config = dict(
    n_layer=8,
    n_head=3,
    d_mlp=512,
    vocab_size=16384,
    activation='swiglu',
    norm='rmsnorm',
    positions='rope',
    rope_base=10000.0,
    qk_norm=True,
    init='normal',
    init_std_qkv=0.022,
    lr=0.00398,
)
Each number is 128 + 32 x the weight over its row's rms, rounded and kept within 0 to 255. Layers, rows and columns count from 0. Numbers have three digits each. The size before them is the row's rms in percent of the matrix's.

# gate: layer 4 MLP gate, 512x384, rms 0.155, rows 228-294, columns 256-319
# up: layer 4 MLP up, 512x384, rms 0.165, rows 228-294, columns 256-319
# down: layer 4 MLP down (transposed), 512x384, rms 0.157, rows 228-293, columns 256-319
gate228 100:129111170126132141129082132111101121114117130062161119127094166104130084118154145099188139124126107131185062147151117100122124153141080122168140101143168142156201118097113125166167139105134123
up228 095:130111135134145186163190111076120163097087103130180194078152135116095096142080143153188147127119134127186110096104098126069110103092104158097138153129086105074131179110164110139136196134170130
down228 103:138076174141142188132097114065128130109122100110122167130110123102147107155120128088138159160051088111136164128131137097085101109083072146144093175099157107136136115085141089144193118123170113
gate229 094:199139167127162133138145098131113160074142101123133144116108154132143168132108048127085122142153089142122100086135082090149188099066049130070223095119186136107091115160098157137171073141147106
up229 095:142166111128073128149106127171122110106136068110085083114153177130205106126106095214100159129147110139142134119165110093109099157130102181075149127083136075132103154185181062109141099110157110
down229 100:160129084139125113046134159152171132122129109091144204075134119091183132193081155086131165129082168093096125108166054135171115091126129123056143182112135064155127111172093129073145173067130113
gate230 093:180125140160117146113061148100203131083126095116164111148104135129123077150095146136177102104169148115119117113127136165118156143175122149109099184132103128084114095121135083131137128163190064
up230 097:120081112114106100139135102130100109153090122127097080148142155146133169104138129120146092128116126153190149133090127119103157136205092159087125212066104121112107109134155181151137104134103100
down230 097:081104107134160120118137125118109144116084120130156109113142110109067175160132158201103142129161129119133145144144142128090184104165139111160109174086147118131141129072133108121153179084144163
gate231 097:143145122176164111131160120114053108120118131130098110099100121133085139145124111141112133100079101177133148107115110134087117106155135121134095119138189116161207156203156158145107095058133052
up231 100:099075161104134157147126082115049146128151108146160085083084139161103138099147117118116079154128162105073076184126092172172105186157150161108130116136132168118055133117115115169175138129183130
down231 097:173127088161171106159141185176136081106149142106124145147144061128168114134167124123158124109164149170129106133192170099204134161158079075166164135136194131168127092111106152123142132168160140
gate232 091:154138076103124088135150082180096158123109146119078075166162135086119105064073119157181036129122130107150125145169072132200129134139163094152103131133139104129176029181127097163122101134096123
up232 094:199167205155128169126142115133126151125092139124086180127115093114136117112172163082054148148117133102108082140137136168043171150134133134115127124164159158084104142122118121151113103113118154
down232 101:137120071080127198103147158144154151143135105114131134127142181135132142104136121136153104116174118114131134068113160123111108147180120134145095135176094114141167114097120111185147126092132154
gate233 117:119128125098122137165106118091157141120079081098106157126084136112117107103098130129136139143103182148079118126082104068101133155144082085141103084110092111150157108104229138180121119114121175
up233 113:064204174119110089098186139177116150154136124137141130145152114134157155131161130189127116065179123115152105103173169162165138148142110111075171102130117151097108190096125131113080136138138107
down233 091:152134152142115128148121115161132145071177113137114081173150136153101151140120161106095150150082105099135160112122127123136158164145104122125140144092128126109145141161110113093092078102179136
gate234 100:103152123127125134160120096101135091119069120132084134183131157130097109152084121145167130143165132120047077116195111117124159137094139132117141141115125120125145132140162128167146102112182131
up234 097:108127087161151114118110168128100140138157066107077141151175079154134161081115142177136114139130116101070179161017114083112104143181146128178071100140151161131142133198155100118129120159088128
down234 101:147122154098178156129128132169046126108077162120101131114074164102156162124142089170127145126134088175163217087134102144120137112101125134196096107168168127119088111131126110132176085121118125
gate235 097:078134121147076170094118163069185096134157127086127133104143186103124122087151137164143173146123107084146117136165135127066133158155098132102068097130109154094188112129103113113133145145034168
up235 101:133170113083111108132141070144105130204184124121134160161142132147045118055100133178087135106121131179145120097097141135115158162134125214104121133120159107163184140127085066134106110164153131
down235 098:085144147101116101126160105172142160121147119098106132130139128106152110175086112167099074083089090084140170119101231096139179061138126171137075117146108092155099094141191140095144166110045107
gate236 092:145117205194125140175129083103103140132093150178081102130103178153097094139105080126146150081115193112148122132100094120143127127117157124044176183111087090185047130104121130098173134119131109
up236 097:107106060107123099163127156119167145140114129124172110112066110122106210094098145126165159117107143151173073175137080149113090104124083105144148104153111068135170105168144110137145120099119120
down236 101:126134119083098143107058070084171141095123170168138109105092144098124097153149133103136106142160213094110099064161141098127140123078125112102121127091119150118151128155148105131153157052136059
gate237 103:149107110115146129121045143123173147122130121178112111176086130122111086112101153160126109160148131137183113121092110148078130127088147124074068154128127135135132049147122104111100109127107111
up237 098:151164108124130137148126195074170125121104126120133108119121112108132187168132137135139174109162189115100074095104114167154131102164071167105086138154137180111087082140141133172136153170191148
down237 098:108096022092128103094171115063115111098195185065145150118149144105098174073163148156129086112155154122118212114161063128163115124108074114090093151141094178170071108071102159147103077110102157
gate238 095:119110160122160153101105054106176160088109177162086129155154125129109057139147111172193154147153139112109122118198129188140167177108146136137154134186157130130162166142163049085090151105086111
up238 097:157118135124134069156104156093107089147158095118139139126131151101136175104103122110154180126094173147149130083116113120105165160170167085121080159162115143168094059209168128121120093184128174
down238 096:197138158096073142169166114162097122111152119136128073132116108129056096114146164101124121184152079103111114101150101108154176083116147148147113106102162144189093108212135125158130130145194120
gate239 099:111142125106136092165137118112186146142119137126071160117106186062046156137066165102111092150102132162106153127117071050175192118111123113098138146136132114083114111120119081082172122163114131
up239 093:134186098128083122110091096128095199140125139142158118095169169089077117139139165098157177090111123160109097126150115137138130164106188090141154113133127125117115114091088168140150100167164158
down239 096:123140170161152092150099130106087147078121115127096184170238133084117133102073157108167143142147134108090156124074151065157118149152102134073137132119165108067149111189095116141114171078099106
gate240 096:075094117111149148145178125183162074173134137187146144146125115093218170179168188108157160125224180057098157126141087104141140180118087160191083150131146119150138145144107103075147155159117105
up240 096:077119116114144120098119172151156137092153132112122075155138093124138105166157073121132089128117066165196152126102080118128204164145139110145099173153107152122068078142152087102166102152109118
down240 096:139099127152109142102145113118143111120129111117142130074154139140102169098164179118112089125112091119138201161159155145132146229183127167106145162131113129120174164098121123133126151128135138
gate241 102:097113052101145065173117205174106136122185115146129108139109133132140107146148165121123122137132127137118149130173105112084122147119145149117127125151184122126148102137116183182125124136132132
up241 101:124067125115137099091141140159154082101175128060128140111141189108174130148095102130166100185093088178120105187172146180084123117098167092153096091098111135184148065175103141084124105171168113
down241 101:115111158146149112144145126189086145101234160105111207134134148157174130173140144149118139134086171170160099136096146141126175138162165103111140160067086144140104101114167094076123128154162076
gate242 101:164111125057117142079111126091174162091161145120093172116146092124125079110115186163132060164154139107079117148170125122174083107110139154167132144139166151157120152145078141113116155205142083
up242 101:097132178077099152140140107158085118097116144139137091111158096113142095137130103173138150117131136146138126161136138114137125159080107056099106173087154161111166152130142117126171156113117126
down242 100:160187134130077124073152175199124145152106104091194144112114145096149113132137098159165083197119099149149159076107079106138102102105136142089131061164106167107119128082132132119189102119128137
gate243 099:116147114143111127129148084191136103162123146142151142130146131075077125154187146219127096153173078122140155132178094179135090128135101100132111175102198189098165159139121104103151095110185154
up243 099:134115164168111166131151116097123170172118182113137104192129157091151162138074155194121130121128123221106131112131107152113135144058165186140141132130143116125098172101125141154139124115131158
down243 100:140130091128133167205144158161102138102123175107097107134132148156130099169122105139146137136097094170116093124157118135167053126063169098150145179101130137105156122105127114125100148096160095
gate244 091:119170143129138082091118181105105130110104124120080138093138099146089109160174015176097154179168098182102198100142162096180075095160154164098107142135123112111143083060113111076072092112151090
up244 085:136137103152095126100114121128106120147135144124126099130145123135129051069084136119084100092129206131064141136079147159179083124130121139125110171089173124056132105090162129169088183096148134
down244 093:147117156092142154141101084040150102085166045092111127166166146128097178125084058136165161099163120134114106138120153137204078111151099140070163086159120092120136108111094153145091039110079100
gate245 092:192172164135155134146172159134151126119115160096129142146121178091156188147105142157136048140115148121171200180149124128116096088102153093110135128196135088146130157127080100104108191100113162
up245 102:102056087110164064148122120123167125118067110145168192169110133134070133107152152081161170138073173157074134057185104110100110139149127136178174068146131126168212125171110147116121149105135137
down245 094:145080092110102084118129080160110148142119127147165111125100116139183131191103151146117138078187123132174164093112147154118108150100150136114178082096091127135123131063157118143175091121139130
gate246 101:118132121110144100137132143180143120101101081152092091169095221166151141142139103101106132087147090150037103105082103109117132159086127084180131154088069130057182150114185073188145151057087150
up246 100:150133177132118120110113185131173140139178141068195132172128129103153143130141145124147108085103113183105148103099101173117105137083113148148096134107067189138135098091157161106112096099192103
down246 098:080153079128162120132168132205131193113152130143154062127118097154137171126123109162090140095059115133126157110132132120103124078143106110130121162129148134122097154169104058128084113146027120
gate247 099:200116122168111176059168077110131179083164093166193124101094138120118062111117173101108179161153110174128127169089089126048135130084148057134099106085178173083126130093140082114162143143130135
up247 098:176096136193165128136143098133159128113104138120081111169117100121193075135177153119152098121169186093109138138130173130135106191127173073135072100153095167117084130134214099146096101111159131
down247 101:108102149102149147083118136156131111098141092141105180146203154188144107163109120118110151080204116156105118171140179151129143096153107161078103138118119107111140097093117134105115132150104074
gate248 102:137210111102117164071125092133134079133180096184146116075084111110112225102074112183119150131151111123151115125141130079168112126158113122147118123093147157082167137147110141084113111139108170
up248 100:140185118162097126114092089153146121129120097126086098151123081172139127168145115084115132107096146113106143044134139158075117148127155058047062183119078143165119137137176155088128115128109159
down248 101:147134164143094155173132137182103131091114091147180104049165126143114133174149120127145104106106127098134152156142172142104101115119107169147123098110088170170139094132167153118132147107174170
gate249 099:078188143090119168140100135152121158151157081122108107133117137078130138127102137151125122118189077096100131083119168128124136092093104118137074162134134079126153102109110153067112099073158098
up249 102:153161089169107134114151136148099108145147111123138154107126064133109102094105123100196148147159114152171179149106105101081127128088175169133121138123177125080145127079028102052131141091138099
down249 104:068111090082121116097094129115179136145156160138183092105122139169165129121160113148106097108145154132108121113171080149115088120172158105148180066061133138139056168182107129125110105115147125
gate250 099:144116116125092097148134152114130111128162128094146111125134104065077165155151142132080137115123103092092172120154059124077107146136152106111131166140178073136176111181099180118062124145158109
up250 099:191134095140135150150130170158157108103137182181112145100158141126170124105094086086147161139099074116145151115065147142077173162094104170117182162104127130049073147153160125173149165125138103
down250 098:102113140086118169154116124106127117120160075120118056136145107100129114117112089142182095146159139147164097089144080130120160182072119137127149159073109188115070110044151057153178047137138106
gate251 102:130115100098096111116133106139126165151090129097123125185135098103172102129097154140144127096105181184143170166141114111105135131146112144153043129175131150170162107154137088123119139133150152
up251 100:158120151088136152097105119149162122097105159194093151102136152111130124101132131158117065155138146109153174057155142176138160157129178101105078115048131113119149041108096065129119135160168178
down251 100:192140172183092132124098111178173193140127157146166122124166128118111119158139106132106094105119160161113158166111154150089091165153090159146143122185110085107103113096097112122145062132186096
gate252 092:112124100127116164114136090090117095098082163184172194082092099105118193117139091075179162087157151109103137103137165153200101121155144075130055139118179129138153100157106128186112089151057105
up252 094:117137160107102125150153067170105135144116130122097150191153152158178087142137158085058131174167124207124174172133076132071135121147158123086101158121112143127138122150140090127124087108229132
down252 089:100074147089176143126147119142156134083119163179124066119081149139116147136118174170139132087093090199135110159155150131132111137139111177194106135124164113115051125074126124105124134191141102
gate253 090:088041110084088145159091128081168116101157101131132178160067126153123156122085096154094081098121120109126127148179162112167121177153143131067082103145118127116079145078184115174159104117057143
up253 102:110118142165189143132109114108165138112091142131189138147103161164168113162199066131119088184115105139121227127161137122159131113158120110152066142131082118149124121159127130140153182129132132
down253 101:146160170226143160087162114135124129123113140122165184115130108077146219150159135130153152115126114143165144112125119126099141077113144125158163098158090095142116135170104062126148127087166149
gate254 104:090146098132060151122111121098189116138115218132145140111120099173142164104095085138137174176122115095141147146095094164139129191188126113122130083119088107120127096186138151109114199150099128
up254 104:118119091142115128135048115078119158090186115147168111153060153106084179127141151124103187099167115114090129152136164071116148134123173148125112157113097067136165152139134158134144140122132091
down254 102:075140155114086112168214081130122166159151184130142138095062090150038156119099108096142138105082122095147108137091128057135142120133130200135114104145193124084141128104105149119138145151134080
gate255 099:068122114112117155118077136137140115130164116123113155064162189129103090120097119175134138134122164109106081109118135092166126146116109158161129078099145091148154137115138141148132182087142126
up255 093:088104079135153090146120213081126176081126125123133109116172098135088128102137184121109076144121085144136166112149070144159135053152136163128133066099118109122169162162129107111069145189154141
down255 094:168156122123116144122171110148147060128089078153187160117159128102097165132124093137118109119066097130102140137152123148184103146102110179107106137136119089164150143128117136147122165127078130
gate256 098:169136065101126114148154160140164089092101174172147107151182089126159073175109155110150151191133143144137123202151120083118118115142181169095155065102140086070130172083132165155089095127120147
up256 100:154118062119116106150118146135169095127086114082090097127119113064111109181106152186128104147096127096079137129123189172116107105140103112122141095100208097145209137123126139117112154181111099
down256 099:147089113155155120171139163139113121222184105098190137159158126132139136139157085166200151149185109159170106120141085156138154093152148127161130176123115142097174121087111146132166067083058134
gate257 100:104123138128136055107133138192111099081130194126172076159120126115119173145164079156104153116123084154101119086217190145124055161135102115150145120128113195132126115137136123078087129093089132
up257 104:126126143124108147089154122152144148112133116125128043147097124136130076153145059134096099078157103112128123219127156169104121139106083105176115088159198163129092077115103115161081119134146130
down257 104:150156174101149097050091128142126109195139086152124115115138110103064157135109147128116070137082123106081140128117145116126126149108104118073120152104152177119139146098095141152117127125096134
gate258 103:132163138161104139166020092082108146102119179060132141137135091117151131119141136117091166180166142070102104113162119123135147112128110114134052071132183118120157146124149120135152109056124099
up258 097:168166145081133113161137146156131173141154086077147027141146146148103163132092157123087102085081142120139193155159160079076141135144125145151176099109096182129152030093100109112148119065177116
down258 100:116138167108140110109103114152132175168108119097124081102131119170130126198132146086166185141149085062109062132164163121123139166136054116068118078148139070096159133138186094141141114124148166
gate259 101:130138128116165109137091120146123110156108079120138129118147181168097138145167145099106082129112159101124122105106081177110124126146098183098140085156183145079128101239186112125122140120165120
up259 100:147104096143120143119145123154141064118057192077133053095177170111132154110070103167109122125131126172121128117084154184150078159145152153181202111135107150079157150144141118138135141116194181
down259 097:129145090099124148105150152143177108133125168080141142136110090134142114158152107182090148163107050068071166127156130152197124144180094142124111138142173117092081123082178161177123131168164167
gate260 100:112126058102137182169128169163182105130073163150142139146123120113146116173093107184161134107188107113120061125101108189110130103144138129174104099102124115103122126146102127135203105125158156
up260 101:145096162095180073144153107103124119119133090061094146114159108134120106143095192149087139131146106146145158097110144147112126137100156160119100112132112116128171109176087171104136131122096090
down260 100:135069155100154122074121101195111154106141091108117141145181096144132129160128126123145136123110150135107175132111146158131070141062153110119134155149090137110121141127076124065092121175118090
gate261 098:165127082101160144072102157162095103149160127110111176131219142085138117166094160127148157130119120122138079063135089102104076140132105137125132182178148082141124136119162153146130098183120110
up261 101:126166139148143148171142134099070081166169088092155165157091128191148105080128137103162102154121103158112114092104083122109058150122155095164163139154132092164098139098164113116134040194089065
down261 103:107084140132098169122118112147159104139126112147164147131144089138128093111153159184116127157156128122159054133069127115118070139072155100115104070196116179093125134103108089148184134173146113
gate262 095:106126146101076144080165143136169127112115195080145127076146099124111108129137112127073081150160174129162097118098096172135082072150100105069137155153136115157175143153159157080146179142184181
up262 097:119144138115120140126103096127155122134101129181121133056108145101124112122175117125097142127129134154141120101146105124100103145104081082195076147092122089123074095099100149166183123159152127
down262 102:152137185101111112196116135121098126085104174130152127132120102131175107147165131126135095090097133193102153117142121100099076092105098100134141130073149105132147168110138173109143129080101082
gate263 098:147086202106127168081137162168156144216149109193111136086191081107114062050116111135090161136133037147143116139126121150183151134115144157111114126103138107074128116115135129164111112183091137
up263 104:121126079128095074159158125146151064126092088070185158133126104122121143123152099131126112132136151093105193108158127137179119169113163119150114087067084135115105121179138126104054077156157154
down263 108:110192108134124150147153130103116098097169105094125085172141085190187156157135077096132122123160180092184166065124146169098104136102170118125068156141133155146182130141101118127136091144072160
gate264 093:181154140085133083150153121160181092102166175142144117099164196110091168159137198124120078205168179158162142144098120122133114128161106127189115158098094111126160159165165170158094092131153096
up264 098:180121135117122109144106087117106202139136198110124113148094152110107101143118069111150168121150120097128066040127116128060083144108174119168077174116165186116084143156101158150142150155088098
down264 096:129096080149181125129178155124209092140148089105094157149095146155148140109129108119103142194141182109148137166150113104097152166162061112125104141149115138140174089181139133124132102157158144
gate265 096:110111143148119071143177138099156109153138167138176120146153106139137104174126127137123103097098149123117127141125214100123060158175120153151157147131136127113095102106136135106101140122116118
up265 105:167088066112101128102171113092146149181162147109145177079132173104129086154150099100143179136119148151066186106162116112170143082079142143157053171099128151115127152056191139184141154187123099
down265 104:083114154156138143121182142145109130176192128175143100176053125149142096134094138085066103081109103078125091142108146114148130161139111110191128126125110118166072119155139163136126081130110170
gate266 101:130134139118143115067142136092126116151167094085170133127150120135116120114135091106121137114120133141105107134096114083092150153074143087158112167100121155130170143134128070159137149121137129
up266 106:100131083138131137117140194137136106109125155141087156103108106144120159069228109078081122125125152133100088118121173126124076132080082143146096104113160166166106090139174121130116126071142112
down266 101:111145107149185091077171112141132102064112077080142122133141123122161156133127153184104098140140118107077144136155100120139137104123153090123120152134134082107096094157082148176113077166149179
gate267 103:103041127124140148100132094136163121124062093128063151120134156125093151092123164167139092169137070080140148078151181129071153106199097123123168137145128163130196128090115182124094161197147154
up267 108:136124134118141071127105131126172178111115099127116130183125143085134134148100106111097141117140082119125085105139136139154150143100174140152058132082133068149176101077085117114138163098086132
down267 110:141186115137119107122140093093156115120080135149187131103164116111138182130076138121091103063153168123130106165086128102145084122096143132030181152097125127117144099141146114124120190144122170
gate268 096:186125082126164150088108105115187102104101082151115071116073162120121145164154084210106060191112170139093155127080117126131180122145048126125097128141050094086127160081132144142172098128189109
up268 098:150117151143147143184130207127114191079099123157095087109159075114154119127067106116136175104199126118111177173127147158109161107085146169174115059088101156153056153116144048091173086129083108
down268 095:120161134108122111107141138100190137142119114118112136171173084163117138136121124107101117140034103168151121142096183135073074103056030113091040109127160138129164151105189111159125135155142129
gate269 103:177120136101136126120121136130165157139173154156161142190127119137124127200164156058122125114108116049086182127138157117147111115117113169074098104110103117091176173103153174154105099120155123
up269 103:090140113101125175103139149182182152201223123145137150132132146170126092125200146163147135224100086071142164130131098089091124149144165130168146118124092125135128094130130177146090124100081174
down269 103:137158127159161130119147040176112170132187097112144114059141149103105100111080109075109121156097176114126131137115113150107178061119111067119162119166122209157088139105156127101181130110119105
gate270 106:103135109112116140118135186171124126111098120058111152157122123128183113119175121066064162125168157144094145053113132164133112077128084144152124163179155161059111165134166185113151154147198106
up270 105:192111195152135124121130126182127187105161141188109134129089132146114181188155144139121207170141116078152147137132084096115148158106205122112153117064135083128158161105136155144076123095130152
down270 107:109152083080101111117111119124154139107148062101126084121140142123062118129082147108123161148107082140145120096147197111080166116125142133119109120120147138106100111126148162103050137120130096
gate271 111:158129157147094135133084112108193095114091162146117132168154086159155159123133186084126159129084120111128092153108146173102121139141182170147145139170150149101100112131152164157120094119149157
up271 108:160112128133104187152141175136134139139118116129088097127042143161146103134055098140162073142176079135145130145109141149162115120121118091108119142116125152162159130176099149130183131135124121
down271 103:093122133167107166132193170137120156103133174113090139074067133146144144128093111110080068141143120132114170123163141141146136102151094055109168086183155141156134125149076102080160141159143154
gate272 100:125202142166123086125135136145150131148085188149123097094140145120146148112122118171150162110128146084140135173164117179103116084104175111145119146126142124128130142085157123147214159092163077
up272 101:099138108119157115081059113144137043085175121139097152105128104162121165084137177180148068179034106099125085183197108158067133109124173137101118123160108065122100054181161082121175147112178108
down272 106:102114158090107138103070181205119057095083101128109128098130084142163143103127133204119130185140094123195080068153132113078180117085187118180162107121093117128122192132096154148126184127113080
gate273 105:109138119086105133120078072102153141159186127109175129083128118073128171089115109061099129166124081122084181122104123180189113110137218161125114090143090146121118119173138142092132128134107120
up273 106:122147163115087042128135167063124136159050141148101095137090117167131119205120116131087171177146134122150146131090147084147118155073126163139172191062135154191090125067126147137140150184179134
down273 102:168078145125125129124141141140092096089117167102152158085116092123155143111096149084154150130113130210153138149069107089138166156143142078139132104144090176185133180192176127127092130138071127
gate274 099:142161094168130161147148119148113143144099207098146120102081115124120073084137146162108081132094113131110103114105164132127193070092126090165193130180216118147108095082152104098183158130141135
up274 103:125185161176186159112155152122129106147093175107113117163134153161178061158139140148113077157134161096110146226124151097129100142134155127149128167136102156216144149124152178157145109177092194
down274 098:149190173177158132136143106145125133136129113119102165113131148119189137113148144094112084219139099088119162132081113069082098096175105115148068112112083169143074118135156151162108112097109117
gate275 094:144158083113108132107161137168158118106104163101121186182087190058107140128172086136111158084138149122145130147172143145090204176118108150166164100088170166138101173090103078138091113185195092
up275 098:134150055160088080087139099093119088105147057158092163150135095129158140170139185109124127111131124163134169147111166081206105129153179077140127153193105109101119088157188100122129101125059079
down275 097:133196195118148105116162119152152122159181048136154061147155090160202100165080111049090182096106103096093090243116164094132123138135137143167083143121128129145089070185134152101190091171076166
gate276 096:120157168099146141141096163147155086106154122116099138134129105141044103098187119110101128105033089097094166169097098069172139119124137107143121176131112138151158182144124187205121125120099148
up276 102:087172148101132167119121105122094126110122112136134163136110080099142079125104159135159154069134154141110189115073132084149134190153164145082105122125145123115108123152077119165136090119075142
down276 100:132121132087131128168143184127047105105135107105157113118179138072160145117120108115165149101133129137139183101216156126158023144111127141066157148151160140190128098111103114110110125089168093
gate277 099:177117136115124149107121117149137102094087064159101204142117155147131172113118105197118119182078112136110141109083196137127111135137154106048177170067111126116076103154131182146105091166132076
up277 096:116141150188145132106093110102172138099117122156076093150130141201152067105130123098154099118118121132117130170138113112141155153183112175098127143145182106148104156108197157116114134068105136
down277 103:160157159093125125066109182133128149112114112083082101108095095113123122063136093177098124155155113134161117175141131087147170138105167126081107158124093095112117085142167118158137108165128134
gate278 095:136148131114165158084166153182205129138147106162101139170148110162129112127143189068155102110141117108150164088155094151123110130101100104116091098126084102160131078145147152167092176158127107
up278 100:143137161196143094155177108124112127074150075124145152163127119185184130140155158087117180137147144143092192130120139120157137160194136104103072117147151141109122104108190138163089187088123108
down278 097:155129142084138144116124195125178180072075144120081125117135131152096085084129077146107085114094076105191117140208088117092145156139074103127072194130109133180124165156086151135107187133131102
gate279 098:148183038131120121134154131150183153060123119184125183048106133138133063108116090103167080107148094133079143086185053142122091175121082107112100132131128101090160131173106112132147171131101144
up279 098:115100161145165167124185199121079124138139123143155160119156126144149153123130193111133106174134189198127111164122198116095168164101151192138157161087185110136118122126170139163116121105139122
down279 100:136120147154156124094097115115099136152118095141178070143203161171080093165141121121143087118149126180186070111134123088120169102117106125136093151122128152125151147157094098114135157086076125
gate280 101:167153130079155133151107154136159090079131150211067124137124106090138094127111096122151122110112061144151078114115091151142137197086138085143123082096100158157056117142113202127180111133147126
up280 098:115148131137138104094103122101139194145129141124117103154108141154101103172131137158090040131119153149091135093126142093173101152100110100096134145140092146157159106040114165150075058183156064
down280 103:121111157155100161117186093166102155138108127110091143084051073154142191110100155206147074113071108151087135097159134111087106136121111183081140108192088097128105122154095136154111121140159131
gate281 096:171089150130083171147150109173186133131108099139165100165112156062112087098168102083108172083175136133087182155060168150160150131102110112132142169103095091065094074139140157085117160159102122
up281 102:135105144104149145167176098160194173144177120197112123120104153086142073089188111188105080169169120119110169068105094035135181106132103143088167128148113092128121161141095135090141144141100132
down281 103:146042157145118095148142095107075138096121148125127143167088138102142131159105133140149151086200110134138167126079110101126155097121143155146196147093109064078100177134124091131124182127109142
gate282 102:087121072171145088118140143097147118095133154097080136130116115154150141127116219117230114130117108119122087186169144095155142129120119121067075061133081136158161146149174159093112117195165151
up282 101:145171122067101155142122045114142161150148131130130163217174167142140100168117114107130091097178091151109152078097084233095131086112097103068147135092124122114058100078077155126115142146146172
down282 102:124135095178126156098158098087080090146096144131120162157120112151088117176137078139130103105100180117124116147176123159103140174120120095221102099166142130070139192181137113195125167051117141
gate283 101:123084100130114063145142115187100085070180117089117169116177094083083145122134124178120117093142139130093170120100200143129092154141146185134154112133169140175128053095169116056126093136090159
up283 101:135106128097139170069130162122127116159080068178151124110155127157152142137047081082153128097115083177187137143118170140141206140133105151107143153134178137116099145106125165192156090136100111
down283 097:109132147143084124148101080167162184113167202123075105157119133102163104132102120090121158093159181071143131167144161105108108167140145091125102130151148095156118164111132090175171086121162141
gate284 097:113105129165122116163161060134134173158086104101145113165187177103154105068161171142117118150128171131129155089137095119167115086130180102118151114142138117117156182179109106076136133107098096
up284 100:117165125114103166186125191170118112109111134146088164125134192082160153134133158163142125114151170088157166094143111087155122154165065065079138160130108147174126183146104145143133152105121108
down284 099:159115114117103135130066154099149079108133149112189187132111148059114171076094144132108216131129165099123151061117132115113168167148113101115167077157134155126161131130068097128148099116107110
gate285 104:178137131151199133180083063199155121068115161102091126143147077104089069131146121206131136141226171183171151148161088137128137131106121099120130073133077119085086211139076171097122179151174134
up285 101:157193136160049138125132157090163071139113072158143082091163158188109156082135084148131070190087183182170153187220095137098174117135166125168130154134108095161166071150075174094119123110110144
down285 107:150160098040107088138120151172085086145138115072165129107161148142103168165137115178135142142068166122178194077156121081154182164183115147093099095088120112116120123146198127096147126137174114
gate286 097:173166094112122157102106142204172149099194191143087149116192085179119082144146157129151119120191156145107173081141174104080114192155107138160088153121120119174166122136119171131145167117116089
up286 092:134139090097186140129119103079102118190133078119190136132133107095140191124177135130105145173141135151158175111193205093170147058102114086060135130115147134101147145095131111119115127124202150
down286 099:125167197092109174129141124101138121056106111176167134132095100152098153136095188118123113031108131148164201118142108123142097111131151124108169098082069133182090170137121130109116167153112149
gate287 100:049116127147229193046127118089183129082180115101110162154098094132162063098084167156122089075100164165154145120142145093131016106171135062165117119141104135116070105136137141128131120134120083
up287 095:173178157139130157127138055144108194109128144116132081119159142088142116146187112090117197134067125069163169100125150090077098141113142181141085098122149144148105189140069158221128110108154085
down287 099:129095122161185172098073198156119139167080077156121125153140187112124117149153139120149169099143126089117150150171192064124151129170088159139144104120181148144067119151120142099119135155172122
gate288 098:125166091100112176173164118131180158084110071164133134168158156091134121127144140123096166122190134124041174126173144174085185136128120091130163115176159121100064151085073135075161095206151141
up288 096:137149160122078174120145116117117096128102149125135160102136130089151155059121149084139135073135057062158144138117164122101107165085123114102159072157162127104110133235110125113117189128130124
down288 098:184127162136150157175100142115142180199109095217131148093089131137125115147231120170133165113146072186047109147119119139122201128158126131198137153128030131093072105184131163145120090098182155
gate289 098:119076140197140133165135135110168105128187193090170165109076139117132118154168166101110158139159128132071174112087072122074097104087142137075050129118156151068130132141114096090112076130102118
up289 098:198157117137146092112107147112161135047122118180135103067178163101122100082148148121127117103083162148165171154172158128196122115121130171124104155151144119145107120219137154145126141152127146
down289 099:180099128129168135189070096132178102143155158100111045156138080093140074170115115116126135102110120153140153192124108141168098127098113134093126145142168167145113120139086121111172161136098138
gate290 095:133081153145136106204127145154160128117159138158134140139103157093098126116157132168136128199154151133074136155087156153128129077197095150133090115072104143085113161106133107230118169157134115
up290 095:114176126134199144113113121101103156098108134111102136111041165132139094114165150130127166098150104146120104130128152115119147080161125117111122137119110136105155091090116161112146131092167132
down290 100:145082123133102119151100087099123153121154168155131113119198155113089099098105105178147097139175147180117125132181083131080147139145148103175214087137124170152128118137125133100114121147102122
gate291 101:142051159098119153146142165135134067100144114130162123101116088118069158096108095097153098112181134160151144157103111099103183111133155151123136123162155105143153155165104162162136148145176135
up291 099:102075119105112132148146139147102104161180087130124156083140082090117166077134137082176061126181158095149153078138133127143163159172160149099100131150116164081112127112138141201072098085176061
down291 103:141110164133176155171138075160116159153150104101118162112138180116126115169167142171187077080126211095098105121134081107112096119159130082169141190164154164123161150057104131127021062060125069
gate292 107:166147110173079089087092196123110123157069111162103120151067118114087152148077160162148177140152133099133159121096050141096173136155149159094117160178110128110142130077130080100140096131081171
up292 096:121156157147050135110098114099169145069143120115098121141100162129155105169116183175131123187160144120094087110150109099107151197123094068150163157208153048119108148131095118112101150175134121
down292 099:104102101074097087115173124096108164175083175082189143113161099115131172174126062111117150145124151121144160107118133097095090156092144134119138110133136156100099155131169090169112161150122126
gate293 095:097137113085091141123181173186157148102151099095045125093122131122135158124133107063170156146138097177205182136099113135076088143121089153093066125116078152132124065121115118191084150187096158
up293 092:098165172151158104152137110203119088167126095137160098160145082126152113167095155097098126092116126169160135140113117165117118168130173119067128170107111105115086168098085129150096108130106110
down293 098:155170125118150139116088145052101090105148128132091163161125163125079141175153081156074145106138159123174118129101074118124058094132182073096154154122153051117099151169047094077158105122153137
gate294 088:171111154080105106109091123047104098158154112109152188159146148114161193170091141155136098155106065130110108166111165067130143096181122155063098102114061090116179170090177161114148170106057147
up294 092:118141143177149102156137093160108163217089110126116069108153117147182081148128138148151141144099130122150134160105140122128072133127131133093145068129095103103153116130110152111111108155131092